Weights of a small transformer language model.
Training: a variant of SOAP for these matrices, 729M tokens, 2782 steps.
Each number is 500 + 25 x the weight over its row's rms, rounded and kept within 0 to 999. Layers, rows and columns count from 0. Numbers have three digits each. The size before them is the row's rms in percent of the matrix's.

# v: layer 13 attention value, 256x256, rms 0.123, rows 209-255, columns 0-127
# o: layer 13 attention output (transposed), 256x256, rms 0.205, rows 209-255, columns 0-127
# up: layer 13 MLP up, 1024x256, rms 0.189, rows 0-5, columns 0-127
# down: layer 13 MLP down (transposed), 1024x256, rms 0.206, rows 0-4, columns 0-127
v209 080:480522507485508455465569513491504498471495498524499513494493499510483502505520511528479533521488533496536505467489494444510545527496500491473514542531506485506459513498503527508484498480500489493486516488490527495489507503513509522522507503535470511494481509486492486525460494520510489464526492499475509463504489521471468512500476502489485499521507480493511482494493490490504485523488
o209 085:520442521504520540533517508514479498572476518486540484512536462492505519498441510517496497493516494480506474542464480541466514469461538473524521489500495492498507465471508506482508526533521510500468472513530488443487487457465487490462511493479541468531455520495524534481491488472496518484516477487502503512508485495487543483512527545541516507495475512515513543490535528510492468470525
v210 072:554492519495528540507507518514523523411507479508476514497472505459503487519506495474541478478488457488518496521511512522480496525452496492531526548512525491507492484480493539487474545488537527527507492516481510507525490512491522469491448463522506503490482475510496453501488513553465490479512511557511507483522463499504490492488464520492533535476488519469502511525513484495473491474535
o210 079:477487467438498515486485463490461510534510518502538524520492512515493494480493479460479537511520480529499491480491497504525490429482515486448473507556504472514496453494536455498508463508480515476490514490489497514518511478511518515510494498507497548515488548497463545490500429466502490543508503477468495508483517520464510486551525468480521477528506528535499503499512496497553556524503
v211 075:460534488502526487500477468462517527511490487501529483496490478505470456490456512507503491491506475437504484492431510485501493507512457495518494482548507513536511487498465522516523520505533512502457500503487526501471468528540526502521477516525508491489517484534489492467487495488471497516516468541528504571514516528467465509507524534497566527555451489461521518457517473544519504561507
o211 081:523477488519482516462514524538509487472516512485514510519452478498472546547505477471509472496520503486481502502508505533508484539493503505538520542492526490504491526523526472489476532476509508530514502510501470491476544477469514536506502496472532487512498513502524494487563529492500549487498492463434484487497520521525505513489487507506472454481508496503492482503461536460468499487490
v212 075:499439516495469485530487516504458504546486532446537485508477473521489499477487499507539529521531523519465463464519521509510509492500494530522532503546489518466568498487464509488496476488482527494478484505522491466462516513527462501502504489482488470473505509516539499499492497476512512504476499540475533517482513497482515520500504470540458545490499448463520500491554519490502476553504
o212 077:471543517499490508455536468461541501470546478532508511492478531493514464515515507543471491515499465520493508548506479505470514541515534475468484544514520472533478490503498475473485516509528483513494545512507473491509507507492500495494505501464490567494508454473528509561492518527464511507504483450489482499499512516519533478484454517497484503498481489521488491536462516505476521485514
v213 081:531446507500498460531440462507457523460510472506526477485513495497541533499530485516483487551519493509469523508450503465530490530552492505523483474526493516480539527498552509516489490509480517495536507503509451508498497483512437499475468476495531504486502486519457503479515499490517475480524541496502473466431490508476520446483494506529504467456476504471524492482482520489549502549495
o213 081:486443510483492487496492583491525512515505554512495502435506541529490478530494525478502502504477521486507501516522506518495466442494492575512482461505511511469494447524507507513525532503498521510492506477485483465526482535503509493531497482558500549478509482523514496510534518513501491512486459496485517507505528467549493547507464514471479476499502477524481509530479472518451534476490
v214 079:494499489503463481478542479499528456531485496519497511520530480528499473476514503536526504540487480521499508469522527490506501477525452506492536490524475547455546475534483535433504481515493522536537495455535494510506484472496440506476501488491479487504489464534513525502481473446483468522539483508496496459476511479514506472504502456509509489517505489492518498537477488554546525493533
o214 081:466471525528538474517475533515490501474492470486565469453479495486514535498467505468483499505527500498483501558474502483484463510472527498507498513491508487478525507453501483573525496479483510480489512533466452485490512518496520521501528506495506530493468501451520478532489458490517514535445481546512477531527517501471511526505485488489484502507478518493478544456501550502455518510478
v215 074:485508496487535511482539509514489507493498522500516465516463523477454488522549476515501491549516540498446535560530543476513468500515515481515473526523520510524529500466490521516506531537480462546531477491483481533476489526474487538514490503465462496512492528463505488494502539522503554489543448539510485516452527491491488550513521499498522531496519496460478487530486504511482518515438
o215 082:522517479456528502503525510478539488502516453524515468484512530516514531475509495465473531506526513509520512476513486508511550508499469527497485457476505475505505496535517491499502511475504523488521541558540508442492483447513499533488496519476477490502524489487476496502541466498464506504484497493519525501511507526531518512496520480501445483474480487467507521482545473478514494497506
v216 084:471461502520539505545497498539522458503458518457470499468472536487517501488520510534511519496519522504502485496456547516522554485523510472494470516480526530529461515491515460515493502502479456463489543489531519543498536490500507512525475502500468512494529520509473510505487470524467495497484492503468474471576512551542514513521515530500456518502464467527546493499457500488506493539489
o216 084:525505502477529507484521424494478535509508503495546511514524499517524474502508524529487485549464482447488490513551438493484486515499520492571496481475498522480502534531473497532522501516530505483477479489513503467496447501501519503528486509493504468527556530493503533472481542474483500549523485530553534527494467436529480504512455488503515480521525497462498542478511486521489486496465
v217 074:502503509509492507491485525536469493502554482486474515519500508531491496498489509540478558505492522497512500526479522523492472530500504519546536506513506476492517507488474494546482515510509530518520504504518484567468446522587508499509500528492535514480509501479521512517528507522477504496485521497472430454550499452502487495513461503507500466518521543493503495521522502456499513517467
o217 079:510539500465519472473469529490499536484508498524537463485468496509485515491515500516511477474513507507466496474514504482484505468486513479488468500513499518504478461504497537479425472498517494505470503500476514551485494456503521516476485477469490490529491517569544466491463497498494502473511510465517532544458477554531495499492551430522477529492502470475511475487501488520476501500526
v218 076:511446482509485543502511555503490511499533503508500580506485516506455500524489473491466496476475506529491468525508550534487488520514464489517531459493528496486527524523445521515525484504473490507506474483483489488469512505532473490478525511477523547506517465471493476497546519501497511512528507484466479456507461502496499484520527454495513499524469509540523523499515506492532492463511
o218 081:496550499538512484482481480528473469535510507473465494518518509508517478530502515523508456546510501524515494510532517496546541470495516505471470539513504489545452473456508522492491508530490513516493514452499504520523464522510503505506476463484495498529474459512509488504484478464460511468473508498526507551479497487539536527548486452526464535461482498440499497493503512445511492524483
v219 077:497497481500499507505550506523506519507480501514547490508531509483514450506464529482451481510536481485529517493453505520493498491539514518513490492464485514477511497495523524503451489477508467474507536510491499511475503510489514533534490524512525540493489491501499538479534522481509523499540507541450519512460530487462493465531506478558489487536506534443452475512503517515512486516518
o219 082:520496501498460478490466563515501500475511517488463526493495502465506487499496501461575490503486545460516500468468495520477467528500491490456480471503512489508477500462510515492500495513518535541517492532561514511522488498510505490523515477527501478510518501497487504515459480510520519470505544511552502506511508511527502544474501461435501458466519516538550500454505485478476523462489
v220 084:515518463492493530512451523519452521534519539445496495502506511520487529508509523472490524486528523451508506454461474504455510521521522516478563533515508538485519483482504468516502498445503497431512453457511504464579526490508501459489500482485484538500479509457516502508502493498487489503486482491540517530503508487498488485528499547495515505487497501505495501463563470487471462488543
o220 087:512496482458469502545495471507526529489493543491491466489513483550551513494482535506502505523480500545518511520481462491499492507485503480477469510489521524511453495514488499508462479539533528509508526515501530526532504541479489475468530551481516481514511478494488512476477530492529541476514525534500527473509491509492496515459467500524518512477478511519532500499484530500521514471487
v221 079:478474521460467512472528479472514479504479519507497515536513502489482530479522500475487497481518521494485449532480476496453515492502509539524500505492495487488478485540543485528499476489528520489483479518508507460496497529528545489530473467526494501480524507499475525517509502506502519548526449481497535492533480441519480482486495431496509521526458509555448507487559465486481472532552
o221 079:509537510484486486520529473506479504482427491438497513465484496525484481540491520503494505520497483542461483514485486543501489511513508492476485488464513485527490539481498491520494514512473468487527514513503507532517451501490510516532495481474490509530484538494486490518529534507546502449479486544533523491445508526497486545558496537500467497492552497495518505517473531561496556476488
v222 080:475529559521557529473546473508538540479491538497485520473491531521506501539480499540488532501479503488503489485494515557484516519527538442462543457526492458468499515483502523508493493455471505513469492494537496513500520450547543495523486505522492505487541524522495500519495504471496510511504482463501539513509491513477548469532465512517503483500507488499522447454462510471538511497509
o222 085:536512521534465486505487488498462478551507522512493505518499488495535501486518491498518482528514494529515493515455490494508505501487466491519474522502449545471513522505482489477468495528548499502486507551503505450481484516448460470529453524498517441521496544524503486486510491529467461514525507521527466490521497503537463562451500459466501492516538488501504567549548523512479485503498
v223 079:516535466481494538435543501507540592517505491480487530523524556519503500485487512511485487496514454515500547492488487483477485483474501464522487510490565459516466476514529527468488513579507494554526495583530508451475530486533531502533491507525501494504439482481508513531489486479486497468475493524479509503509482445467473526494492502510493492474492498497459493495465545506507541488507
o223 084:484475560491480484502453497504537499480508492477476499480493480492486516518461521490488488531455510475531506468499525507590540526521552454467449533551482530522504511492445491499498521461518503492529478452473529493485493511505480520424498516485524488522526513509494496504495475543517485495526494471456500519448526549491469483510539496492497531514505493487509485468552484495490507471489
v224 078:506497537494484486500502473509511470522499516478469513510502490530484517483499532435494469495497468529530522498543499512507501515505509469500512456472511525513513476467473450489490487517551469502488515450490513509499516491542513489499504528483485523515505500543467502488506524511532524506523523501516511526563529467536461473516481475500484476526504505521503489469554498500503486510551
o224 081:530555496485485482475569501506472527508481442486464511476520510512483486474463506539498478471504557475507504511472505531476473495502504494472504518509476496489464509503496506500464461504485526535508456542503499553531461506494512493495531489508508512534504521470496512483496507521539522452511539516475490479488505505478513518491498478474485518473540497574482506470476506467510484497528
v225 072:487472501509490511486496471473538517464489487538449505465484518499439461537527493478531530519507472473533523475502525489497495509474460510525491528505506501456527536506535515492490500495475514480501478525532499507485480478470486474514476509486496473479502513481454489507466513554482506487540473500517502531463497519527491457516490496520469544540505511517508504505554521478498469483531
o225 077:495473494531466515505508532533497497537521456497481506514512530478551485506509504454523530552487500511512454486509441486534484492495543484471506533518512498511490460460483487449521491486481493519502535466479499511489489513487511522467524477519539542530540467544510496494516482491517494500441533479483513490507451472512462516496490518490509502500478495472536559485506479537500536484506
v226 079:537491467528500501500555497532521498514484528531507490513459498508499522486492528506487547475519487454497525530488495510504534477506480517499487460493480517534508461449452478477510489525476535470521499487438508450537565514497501505510509533484539487491499479473471518523490517517486510506494466537516483436527453517510531543453510518490446484520482522477450514506499516475482524478467
o226 081:466464509511528487495440515491529494496455514472518537512533493491519501521507442494513493518461515516517498474499514443516474491504511478503495499516520524435500481517535479516541518488489478507516538473535542524463450494498496516525505542536465465479479503466526485495490486493479483511510494469500494545506556538498524486510498471522524514465519491475546449477487513519504503481562
v227 078:462471538476533447537476498540496485499453497517492461476480475520524489540491520488515461486515493489499485436460515524480495480473464496535456506454515502484510548494526513476542472487524472529522514504500498498496492463481493484491502473489512519531486522471511449532488489482520509487502485535499493472557487505543504471527496452487520517453481493470489513466469506466506463471518
o227 079:507461479553536522463538513517464472490504506512533489515517506459510504509463484495505479505507542501489512503518529470495494509545538471477548473439506507532471468533464473490502489471522512527488490506481541494530542526568493502524469462515529514487517438493453491499487504515462490523513511501463481488451477492471526482460511509492532469550528511526501501527520479481514495503464
v228 078:521507501537492478476496524517482494458520502506483532526502467490512514493505521519542495514512478482460489493529529499479557553557526549483512510494497493495475496515495496519511553465459476510475453499480504484492480535521493488502522511479506490512506470524506481500476533511502483469492505501530500505498458537463524476533514519454503473534494476549518521447528526488498467508500
o228 080:499499492510535505448483510511483496534493529524528482439448482477523524489522491509494507484529496524474528506434482480544452480508469519510512446482487460492540468523493498487467493524549520443492508494542509511495488460475508521507519529449476539508504498483477449503543489527486503525506507510477472500526503441501490486477504498532526524494548490490497527500504477506518474499518
v229 080:525518534494499485519511502506509558521463511516531508530531467475526516543517520509503491543484530492451519480457513476480509540482514479495521518559505548494475425542524538495496490516505541470491455511501471493492505500495521507545534532520487477468490505485532475468461475513510562474459506443494459499514538495493532488485471492496499502485499547484478489479516520527538473501489
o229 081:502477468503462509503507492483462494508506522501477491478463516512454485463501493494523506491447483485553503515513500539516485501516508482501480513498508459484494519457502424524485546472509529528504493505533484479431535494475510503526505500462512470484510487531524504505520509495508417501526499520504506516476503499488468511513510474508540466558473445510525528542465501476473471489547
v230 084:536516480557555464517493522526483502480550489570507480543508476522503513516493536481461520489524463466506566506520487471530491479468514464469513543515462493523497535509442523521488500518522480475524455474474484544476454482503507510511536523497508481514484487510519488532531523517482515522502494484480498536475517490452511529469536543470476491503544519511531524467448518484542494486489
o230 087:494540513506493528481487527514500513517489479510498493501476530476508459505486484529516520508515472491462515464477514485469501526544490517509517490487483495477511476503557472506461470462494512487467517499546495497531523526468483491543494526519458502507521538522512539465528469477473521463506524519489482521504489522477511497497486451526496497499497480449474472486515466498493502506554
v231 079:469457500434507490508549499514490504527515525516520511486500524483534474510515474486485547519484512519486524512462514529531468511492559509517515489492512503485479512555544482492465506538493528489488545499504492535478460494530450513476565515504506487475500500465506497475487474533505459535525484509488487510546491498516504497540459516485485545448512470514528469497523550448467471522523
o231 080:554533508524537483522474501478487540485506513484490519485524457470488510479504508526511469526487496513531482513543492497517500531483498444530513502508474465552516488471519527497520495481470534495513532492494477512504559510434513471514434498492495514514531453518497528507472474496499508477541548517486526470487473491527473519528512491510495458536483554506497548521490438514529471503492
v232 079:465530487494534482514490535524504524499491487473507532503500484464502511501442547512504506490443515507515499500514503539531520516483502488492492533554484497500532527490526471457462507528534507476530476482465533482505503496481532492533451487560533479529466523484492493434496501522507529492509503495469522513500504477477500512531472495501515521536478502495493499507527537515512501496477
o232 083:525509557497470521484529488505512484476508469485489508498492537489487485490511530487475449493516484500491497475502542490460519463492477448523482475496466483549510502556511516507480487471451498477467478498537509492476535520518484443521517494452460476465467485517520540490468508468493497537492500476468506490473480509533479536520518469499495527482541513480492506478473468505467466482540
v233 074:514509542488482503529468515518570506505511495498462512502527535515482485511502525474460539476502497460505484503531538422505544510490552510506476487481481541521440496488494477517550471484503501514475487516518511515496457482457520511488527534498478490533521465478508487489496498459474512502521490435524498507535504471495502537509508484494466540507476528552536508498495497543486483505477
o233 080:523489470505540504482516461513457490511486531475507486455488524465528504469442468493522481520494526542581495499492474535457463505504467469492471538487546487467517504506484491523482504567476499483528493489448471492492516506517504510472517507470512493508489495497455515462498488523527491499492572537514494541489499517461506493462529535546507479491516484458467511450497457466520479500530
v234 071:489531523498508528469451527473521516490478476496462465486486558475457515468514502470491458517498541504524508533488495504476514470525478462491502499475501481501493540498506495482521456499510504508497489505525485490451497503495524555492470495533512496504489509515466533529518479484466506533489481483460485517544481477494485476484504526450492496526455460475523572506531526481522460478525
o234 080:517500529497521528519483498510509516481492505492517540532495480504506511520472564502482519478495489493461511435528513537495512490510507480536484488487456491509480516506498495493557479499485476512517511487501525429495495538530490508507526471505568480482506488485487445454502547525510487495533498492507516500492504518516495534494478545491484510462524476504467474533473475523477504500473
v235 074:508487483498471458550520491457496515497499508466479453485534526506490463532513448459536532522509462487499488503483512464473507533533503560481505523499539502536485539474465474500539480543501503520531512495539472491486482481535486513473514502464505523478484509499495491496473517493492532523477532499504551484490475526494512490497539508473541503458455497495487484490490522478507532534464
o235 084:503486453470505551450471535508476537495521477483503555454488493485513556505488476538527490512479514499519512486504478493497498474489469471541501467524477495482521454498546522505474582470500473459544499486493513508485470536467489503466497486539498507586563459489517513489545505511474461479499490488512531474493491505469506483520486505535485511514464511489498493495528490497517546477477
v236 070:531501435538489492518436489533522529551516491510465531518515519507518515477472515450474453488504534500492527486526524518508454556508506531521532555533521519527518493510483529485469529493511488541532484492483521493506558457470508516515545512507482538533513495507487529518493449525475516488479491474477507533480512496505506480495517494504511512476481502427521485479499483493456545540472
o236 074:477503516496576468533505465546545487472505499510477525495469474497496521505518538544523523532494443437510498495514485463512515465564523451499467477483495474482473477472554562517491489534553496491462492545508502509514508499472467480473502501475493536475497514487477501496491543515516483497500542484486472487512520492428505529505505487496502517519532483517480508491510502497555488438522
v237 079:499485484522472489512524489523509501507492469480499519532546495496491516519532486493482541537487506475490527523481524532513480488492484521504499471515520501551472498499510469478514494472490484527478449486527495501538476528532537545470540502524530536471535488561473506443504507501511522458514531494549492465483477456506530520486468525498499483532528496500458503519461480479479480466502
o237 079:509471536432511476493448501483496515526531482545495458459460509492509484517505516510477496541489496484482448507515524486470491491458484467526476530471511498480488515518490555559508532560474487468520504464467514467497506490537498488546465492477522513469485488490534493510547486484477503515539503499482504502506488552479469485532523446522495510441483516492517526503497517526491520494483
v238 078:542512496476514483484483528515446511492497511476523447490515527504502490490487488514530524479575502466474513500518499474523517479494453473450479484485522531525459491502475461514466476527533513488481509461516535522520481493505487480475485542518494497480534553467491542561513526457524472491503466495502485499506475482493506507500489557483511531472484485500481509524471497465487515503475
o238 080:493512483482526500489450511495514490522505501507504516453540431525474491512489486476478497540493499476530542446485490509477471529520556508526481470484481456529531554495511539504492472488490431501510542514504490514497480500521511504514484488492494523525480471507486490488497527527497482486518498509465558518496482535546459499493544438511477464496533537491507475437553500492524525493522
v239 075:489478506446507530488497504470524529434472502510484504448520515543533489488480485508499521478542510524506487485479432538479534518432474510539481492474510506470520482493482485532514521498515515503524555488491493486476534482523481489525523551513516468516486514508534541495470519514469481572533474519552508481524477504528510495511521513508486489532492521530528469505522498488529505507514
o239 077:499444539547486498519488472506473479511507511422491517475501463513515556476503519514516491516513542498480477508526522497467473485519507498480501497534479505521490544544510489475518482501484521485482483472512468537478468524451477515460472465482532539453487504505508496471458458478520487472461503492494534516482509503548511512512502483503525489494496490499532477470479539498511518483519
v240 071:523530536503498470528500514495512467529534451516520471484487518451533494515512505499513506519516453498520513489491517530521449528526475513499508484503473495517442466469529496497523499516492501508529504496511487517512556475483513479423539447492504493522497503511504521519490480475504509508502466501456522503492510502512467508540510489489565478511508526500477499441523468525515510449493
o240 074:567462476529540540498499485513491482524503501491492550507488501495488541510480562537476510446514526475496481494528515480499555496450526508496460491489522479509530533500502498530476527500494532482441510521493464458551488485482524496484489479531501515529541513525473458499483493501519505462477542528485481515511523497508501483503496534502494478517452515511528519491454489490520505471506
v241 074:452465483465490458523483512495493491477520520506482505510514519476482483513496498472494519546505481503489523470492480480475517541516520555509540502505510523511474489480524485487542515481442517482507487555524515433566499478468513519494498522504488512548507506496438506459452482468470499510495456505494500501486473468473495488516520468495512525511485486462511509501502506519528526516497
o241 077:505431492546494527469506498484477495514482481482513504495482513498484482485521552499489518511522481493514488539473504466504474488510462484490505489503504479467511502531499560495488515508493477514520512489503471510489469472464517464455483451514532491523530507492536480476533513522543517493522508487491490511491557531483500526536499552534492461507506489519476522498549518462503499491468
v242 080:518489485522504483519489473482485502510487447500505490483517506502503468516504478512482436483486460478497511502521535505534442510485504513489473463503516464524490475519510482537536493456525496483515491544496541513508508453528508505467546521491498524532486531508481489476527484489476511562481491467538509492501477487509480542521479505511502500466482449504480498484516472499469458534532
o242 085:498551492459515485525511460514502521458529521499513507515472501494470545446515525495510516504484512543520474491486519512519507507511507510508554515528529532493496476473495516489480549493519461509497506482480488489514455533515495508543480461463511479483525518481544532455500498499538494469501512492442476467498505494504499500476549500523503503530513581532514509490499521488513552466489
v243 080:507488487493497516563474474541532493463550480498498476487502548475521476533467499507502536534531520496519487467523480481546475502471500467539556502508537507487533528521484495527509459496498490504485522512525479498511520517488499498501479507515562474444481514461506512511522494506511468497505490483501479513453527498462506543503485483473485514513520466467500476492518466505480512524465
o243 082:443492499508514481490508508412528521512481491474495532448497481487477505478477509484534478499496502462478459478511506493453535516528474539496480500535492520503463433444523530442522494503502513504563509509448480452500520459485470511489475497481507508494519508559485507459494506534476540508451539504466494517506484502457521514511493493498463470497499537506483542525527511513539511495507
v244 081:530485527503515500454515525492528479570523490504481480513509488512509502440485496508505540491478528492444468513500491470544477488524493527515523529517531438528488493487501497478484500486511512512520506499505467445519491549532503533478486540474489547500487532513494459487539493541521504463467519511496479504478473521523474537482507512476548493495449520480503528517499485503476466510556
o244 084:485519447467505450518502494458486512513524518480486488477466510498507529540537528477510491481484475525465515490541530505539528501505505505517508492467525473496522446524469508522533471460529510486503499489438543499503486515471497484509498462521494476545450482483476505530488494495480527500544490493504505511535534490540520485521535491539484500504505515471493487522478491503501468454490
v245 079:553504538514529492473487486508495498471472534496472517536460505508537529516467483513519510541498507491500474443421475505460473509535505525501455509529459469487470471504511506510480537486511506500506527466548477490441537486520522474531497486508500507511462496515480507475510492509505555522476474466474508511473479517537506509514487502512528504480478507497488504477515486493522531534533
o245 081:469474476497482524481513532480515496544491485512537513469509465495491486493548523494492496487504474481509515543529517492530523521480513481501546498463539518469498497500497457495533498539492525496477495524488504489515441528454501507498458524472516506483516502515458490471509519483511418518548502483477519496515491513562509483498559504477459503503524513466485495522508506524463446466498
v246 074:501515508514458485473476508551500451483508525502482552478451488524500496500516520561470461486517484491522501520479517509500482496498495528505497525480522455485490545503489502478542464527524502532483459512489472509510479540479482524515521486500478522516501536516537468466441481530534525495497480502491509467505482478460529544473535488485543472485535494509488527476509489467542525511511
o246 079:488508505517529488519508514459454506506475491502521474533529482484528499512487478480511490465496470547525528469493522494488483498541537490451508483501440500524481523516511476485482523516477492473492471510513488539566526449525547479515465514517463518528478471446478518522511534502513494484487497505519466502504537516513521509475476516504456509481466509488528516510504472497504458486471
v247 075:506532511476528483493525452519514523541492504539512523493462517503552536499481513481514521519513557451507493505467516471494531465525480552515503469539460477518479491530548488513455503448501525461502481469473435518497480462492503516516518494559449452483531497496500459493496508483490494502501536530495489529479475499479533497525494518538500517424519531519520515531529515475538492497534
o247 078:495539461508476509518487518494501501468501509467533468521543499503463484496514483486468457533488478551549489547523467462481506550490480491482480525468507556495515494499505517498491505548489524501503492510548484508510503549501498443476454503497540475489462500526489497527498472482505494510512502484490538497524492488517510477521460494449507467545536492496508541463430482515492511443463
v248 075:476486489524531524509523535499530527508493434477487453493513477460519481492499473516533509497550505490474510513538515503480522506518475531504508485516482482498479532510518484557486496481538508488480495540502529478523487519519455462499482513499536530508525475502445530479496498536474528515451482474476536533502528488558493511535520492512478504529492508490509503507478494519518487499487
o248 079:508550475472486479497484417470489500481519540532487539517528509488510547511483515499521445552488540465478477498466437497491470488520513494468496501476522500502520501474498509471527522472490506511539507471507477466480528484509554498496487493490473443483475524497481498483485509477471423533537494502523469483528488500518501544506493491478486520499501467515430502516509518494503534449486
v249 082:503483483554456453509475528457512501574468463546479501509480478520489497480461473542500524532516513505471518488492463477508490505523501541458529483552492519501484508515500510504470524469515502475505472503477471483489504505439496458504555515515531499484453491510509516505463485520490498463512511498476480518496425474468510522480538500506532508462434551511489520458488536489521503497499
o249 082:535431525473522495483488470500503558505474505479527488508513539493480494520522492469489493528495484498558539514529476472553497535481534494528485541478522457536513496504492513533516518512490500523491500475523489496544471519518470550518467506484530512523491494460482510522500506465527526477489476502529498517482520487521526518504510490533479521540536521504523452507476502469481516462524
v250 082:470503508470511488521480488485496480569492452535502514531499477500491512505498479509520459531458546539512493461510540542486542451517512498488554484536509551497496507560503542472499487505520465532527529494499523515499499497517499515562463477522487506485477506515469509478501528497517499468509502525480551504503501505497512493516499510519530552533510435518476510477496500479498533582509
o250 082:518554497507516526500537522507486514491521470453501499485495479508513479432474488503482512494486484471469493532523462479534486498482534478525470555486459472514475514473486474484486494506543538479473489483517474461515493484518409505498527508495488501467483500477482466518537522491474529489483517499497447550541458490555483509482466458475449469504496493506487467497522537505476482427466
v251 076:516541489490499497502470484524506508529563509546499474498507544453520515530504492531559523500480499514542528463493508544488451484544497478529518489534519449473512510499492495495487535448510484471461554528535497511530495531523477481485460490526504502512525490531489490518524497483493468545489494447472489497469481516464500532498531503484526547516485476484515478473513503531495458505520
o251 078:468545531449495500472475524499490499507479503503499534558519485542499479466497500509503464457498473517448489512480467479527510531459520501456481520494511516516482474492533497506536476537517501539463531547499503485477491505492482503492464492504518448514535539490458500483446519463480489470510491505491437475500539484535510516514501511500478444518474489509487465476535505446489566527507
v252 077:525516527506479516533491480480513554482499494476508465569494459510470536471469521474511497523544472481509528468522474474484499477488493488430520517509529516498485530518494504505497505481510508520482485515517530504476479489485466486481504502503501522520489511442462513508475500535480466518517483505479485488476529533476445503472547489507530476486454477485514457502482556469519461479506
o252 081:441465493563515510536468506496506515523472510545473509466537541526488471510500466509507502483509499526502513454457553456507525517514461489491504508489473439498512468476497486500509509490528523544512531497496488505466498507511543546516556457518514490512484477469542501481553490457498463439489495502520501481496458474532469493483496533462505517494533519521488499482525485488522533504436
v253 074:461509492504517522506496518516551532524536497476508497525498503505455499556457528495489440494444501491499482487475535481479450483525543489488442495518500497483485489495494504504567500473486501508481539467470498506510462541500508518481534500513529515472523544526503485459491475534509515491504472513474532505470483507454535503486448543506491475548450488562495502490516507507510494494517
o253 078:552485490536463456482559516488485478451488483499452481522500543543529530471488485497521512499525467503504504525475523526527525544498474468547523522518483521485509523511496508495466503482523478472503488472512490485483536500510505489533499518495462503502502474505502513478523511492496570446494494462527465465527523494495502483536518484502500509448546477513494543501498491487490518483475
v254 076:452476481510505488511478500554496485504515495515473516484495504540518477522485538518532460482487515519481508515490463498500538508534471522455500529493502521540494523477514495495480514493526475531452512431493488509532484462494523491468485501507530497499506523504480508533529456513480482497472568469544481475496484561469539464470479498500515502506527482511504503508493462510483430498524
o254 080:483497497509465499489514494515472509516488502483503487509542493492474527505489471488476514492470489498495490497501543502552483474466482507536535504546503477474522454548466513492499507535531478527494460515452513480522504504540500510517515531464488498508505457498487512518470531494463502507506509475511484473467492417463485497515482488496485506497515475522512515515503501506501495482472
v255 078:516503524522471537491596522496499494494512504541535499500482501521482503486468481503484522454489466471511512469476516484494472498489513504566490495482526500513515523506475511513513498475487506508504498501467523536496515487502554484521474510488495462483467495537500489461512513510522541500497513533499492479507461492512471498485515472533516498495498513500510438504451461525494510497492
o255 080:511512483521511517469475479510526491536473513477497492530528526493499502520522508476508472510475491527518475510470520517496484503504498483528527532474521505503482490469511464480501538526473507469452447527477472442476459497532474541523529482492496489542514480509514517530487528485538513544510487524517478508531474507477488494479532518477482555513496553548483511510492539498506496487513
up0 096:486484504516461510528481513526511508476489534470481468491524460495541498464449529556471527489552493474495465515520521502560466471497494484467509457523470515513525510537527512488497507517493506506490502466490501481486503506518492552484477481500499517494499535495515539469498489458508526499511476545469541500499482488463517527492473511517494527501490518504504526467478538525546476524514
down0 090:513504515516541491495497474480446507490474465509501518508522528509523500501488506457479491501468505531555469495495480500479529476484515550489540507495511477501531507512501477466428517490515520485508522536501480528454521511530475556527525520520487472453502479498500472557525539546482504496499510483492526511518500474564521475518520469529514522493538506519481512511512447496543530485500
up1 100:483460521489484485485495500492495522495528557486518504527477520519486454508470459454523526526498554550505469512491479520517548544455502535494500497511529487483497526536502496460500521522509541513530483500443544543522466516528515528491549472516512496500545495522492476480483519500493470510504505499495514485531451493504492472449472463517487502502473488487483479520513466504455447474484
down1 096:511463543494464474495506496529504486545486496529569540524500506459509486538485459483487504442546540499474465530514489470506472548528492481500476468481520506521494499487479493504522448502534515456476519498544480492520523485489514494521474520445480539509514508489469495511515509486520519484494531500536474497527479485499490480503489506526503518516530552471553508478482484525530495514479
up2 095:526502508507517508505465533457465519546509513518480503481504484494505479499476510507491491479511474547509504494486488498524512503514500479526542517467478502477518515469481460508519479490495510545497525514502503476455497459486519447536501527488521477515514483545499536497482444495514545444488494482501501454515517542503555520480496534494490479511511448506546461493461531480521480498493
down2 095:469531475564488505474470480522510466497557494514496491511535508482482482496521502485517463477506549513506526484474487510508465483527468510460474483474507480476476457531519502491533459501420506527482513499531516510495496519531449495489525471493508486504487488481497491504537550481487476518509542487509527526506473491470468499507506520506477524518478506530523480513517467536535524472519
up3 100:518487463476503487534465521523510458548464511501519495485500505513499504511494511525495515503461519502510513477498525547535469506502508492496518526506527520523508491526488505551543497480464521472495530521515495467509508497511482479545517440458480483489523501482520542509542464533535505527531488498521500547496511509495499545506497495490510500516535500472465509492463522434502526523495
down3 097:523511530445469476488481549523519477469504487543487503515586495522507496503505484534550506500505517522491497482507491532497518505488514460482517474492491506493491522469492543533548503523533514484517480514527563531516524490517471471478516509466481525470518482523475464505523521454518540503487473533492491512520528460528540464510503525511471503495551502451523463506496505493519497533503
up4 099:513510463535543481498470500531531518516519485491493504531515475500460481484535487489584513488516478507535529486492558478479484499483494485477512466524504495515478498487513500474500498482509486464464446510514518489474516480487520526500506493563492528491481443522495490534513495503481492528511459510521503470481484510521519474492488486507532568515522480509499531495520496487505493488491
down4 097:457413499517508544510500460506466506517509515472532441496533502519494472491500434465483507450495481470518431510506492494455480472480513527519502542482486502530490453487457509514499491517501511492497497515496522503500490516471497529497499491512510539457454491489492511516494488480510542502485514500521459511500544465477481429511511494532515460551487453470500471493514520550495487531524
up5 100:499509487519507499499525498498531487521525472480489429455474570497491500467507507474512500518502495487490461513493471511474542479526510514512493476500466441474488508490482469498457488557504515495543518530536493500544489479503509466513513457500526517504499483501495501462500489488504523497505478544463465524508574557486512499468515515509525486504504462538499498476488468524476501536500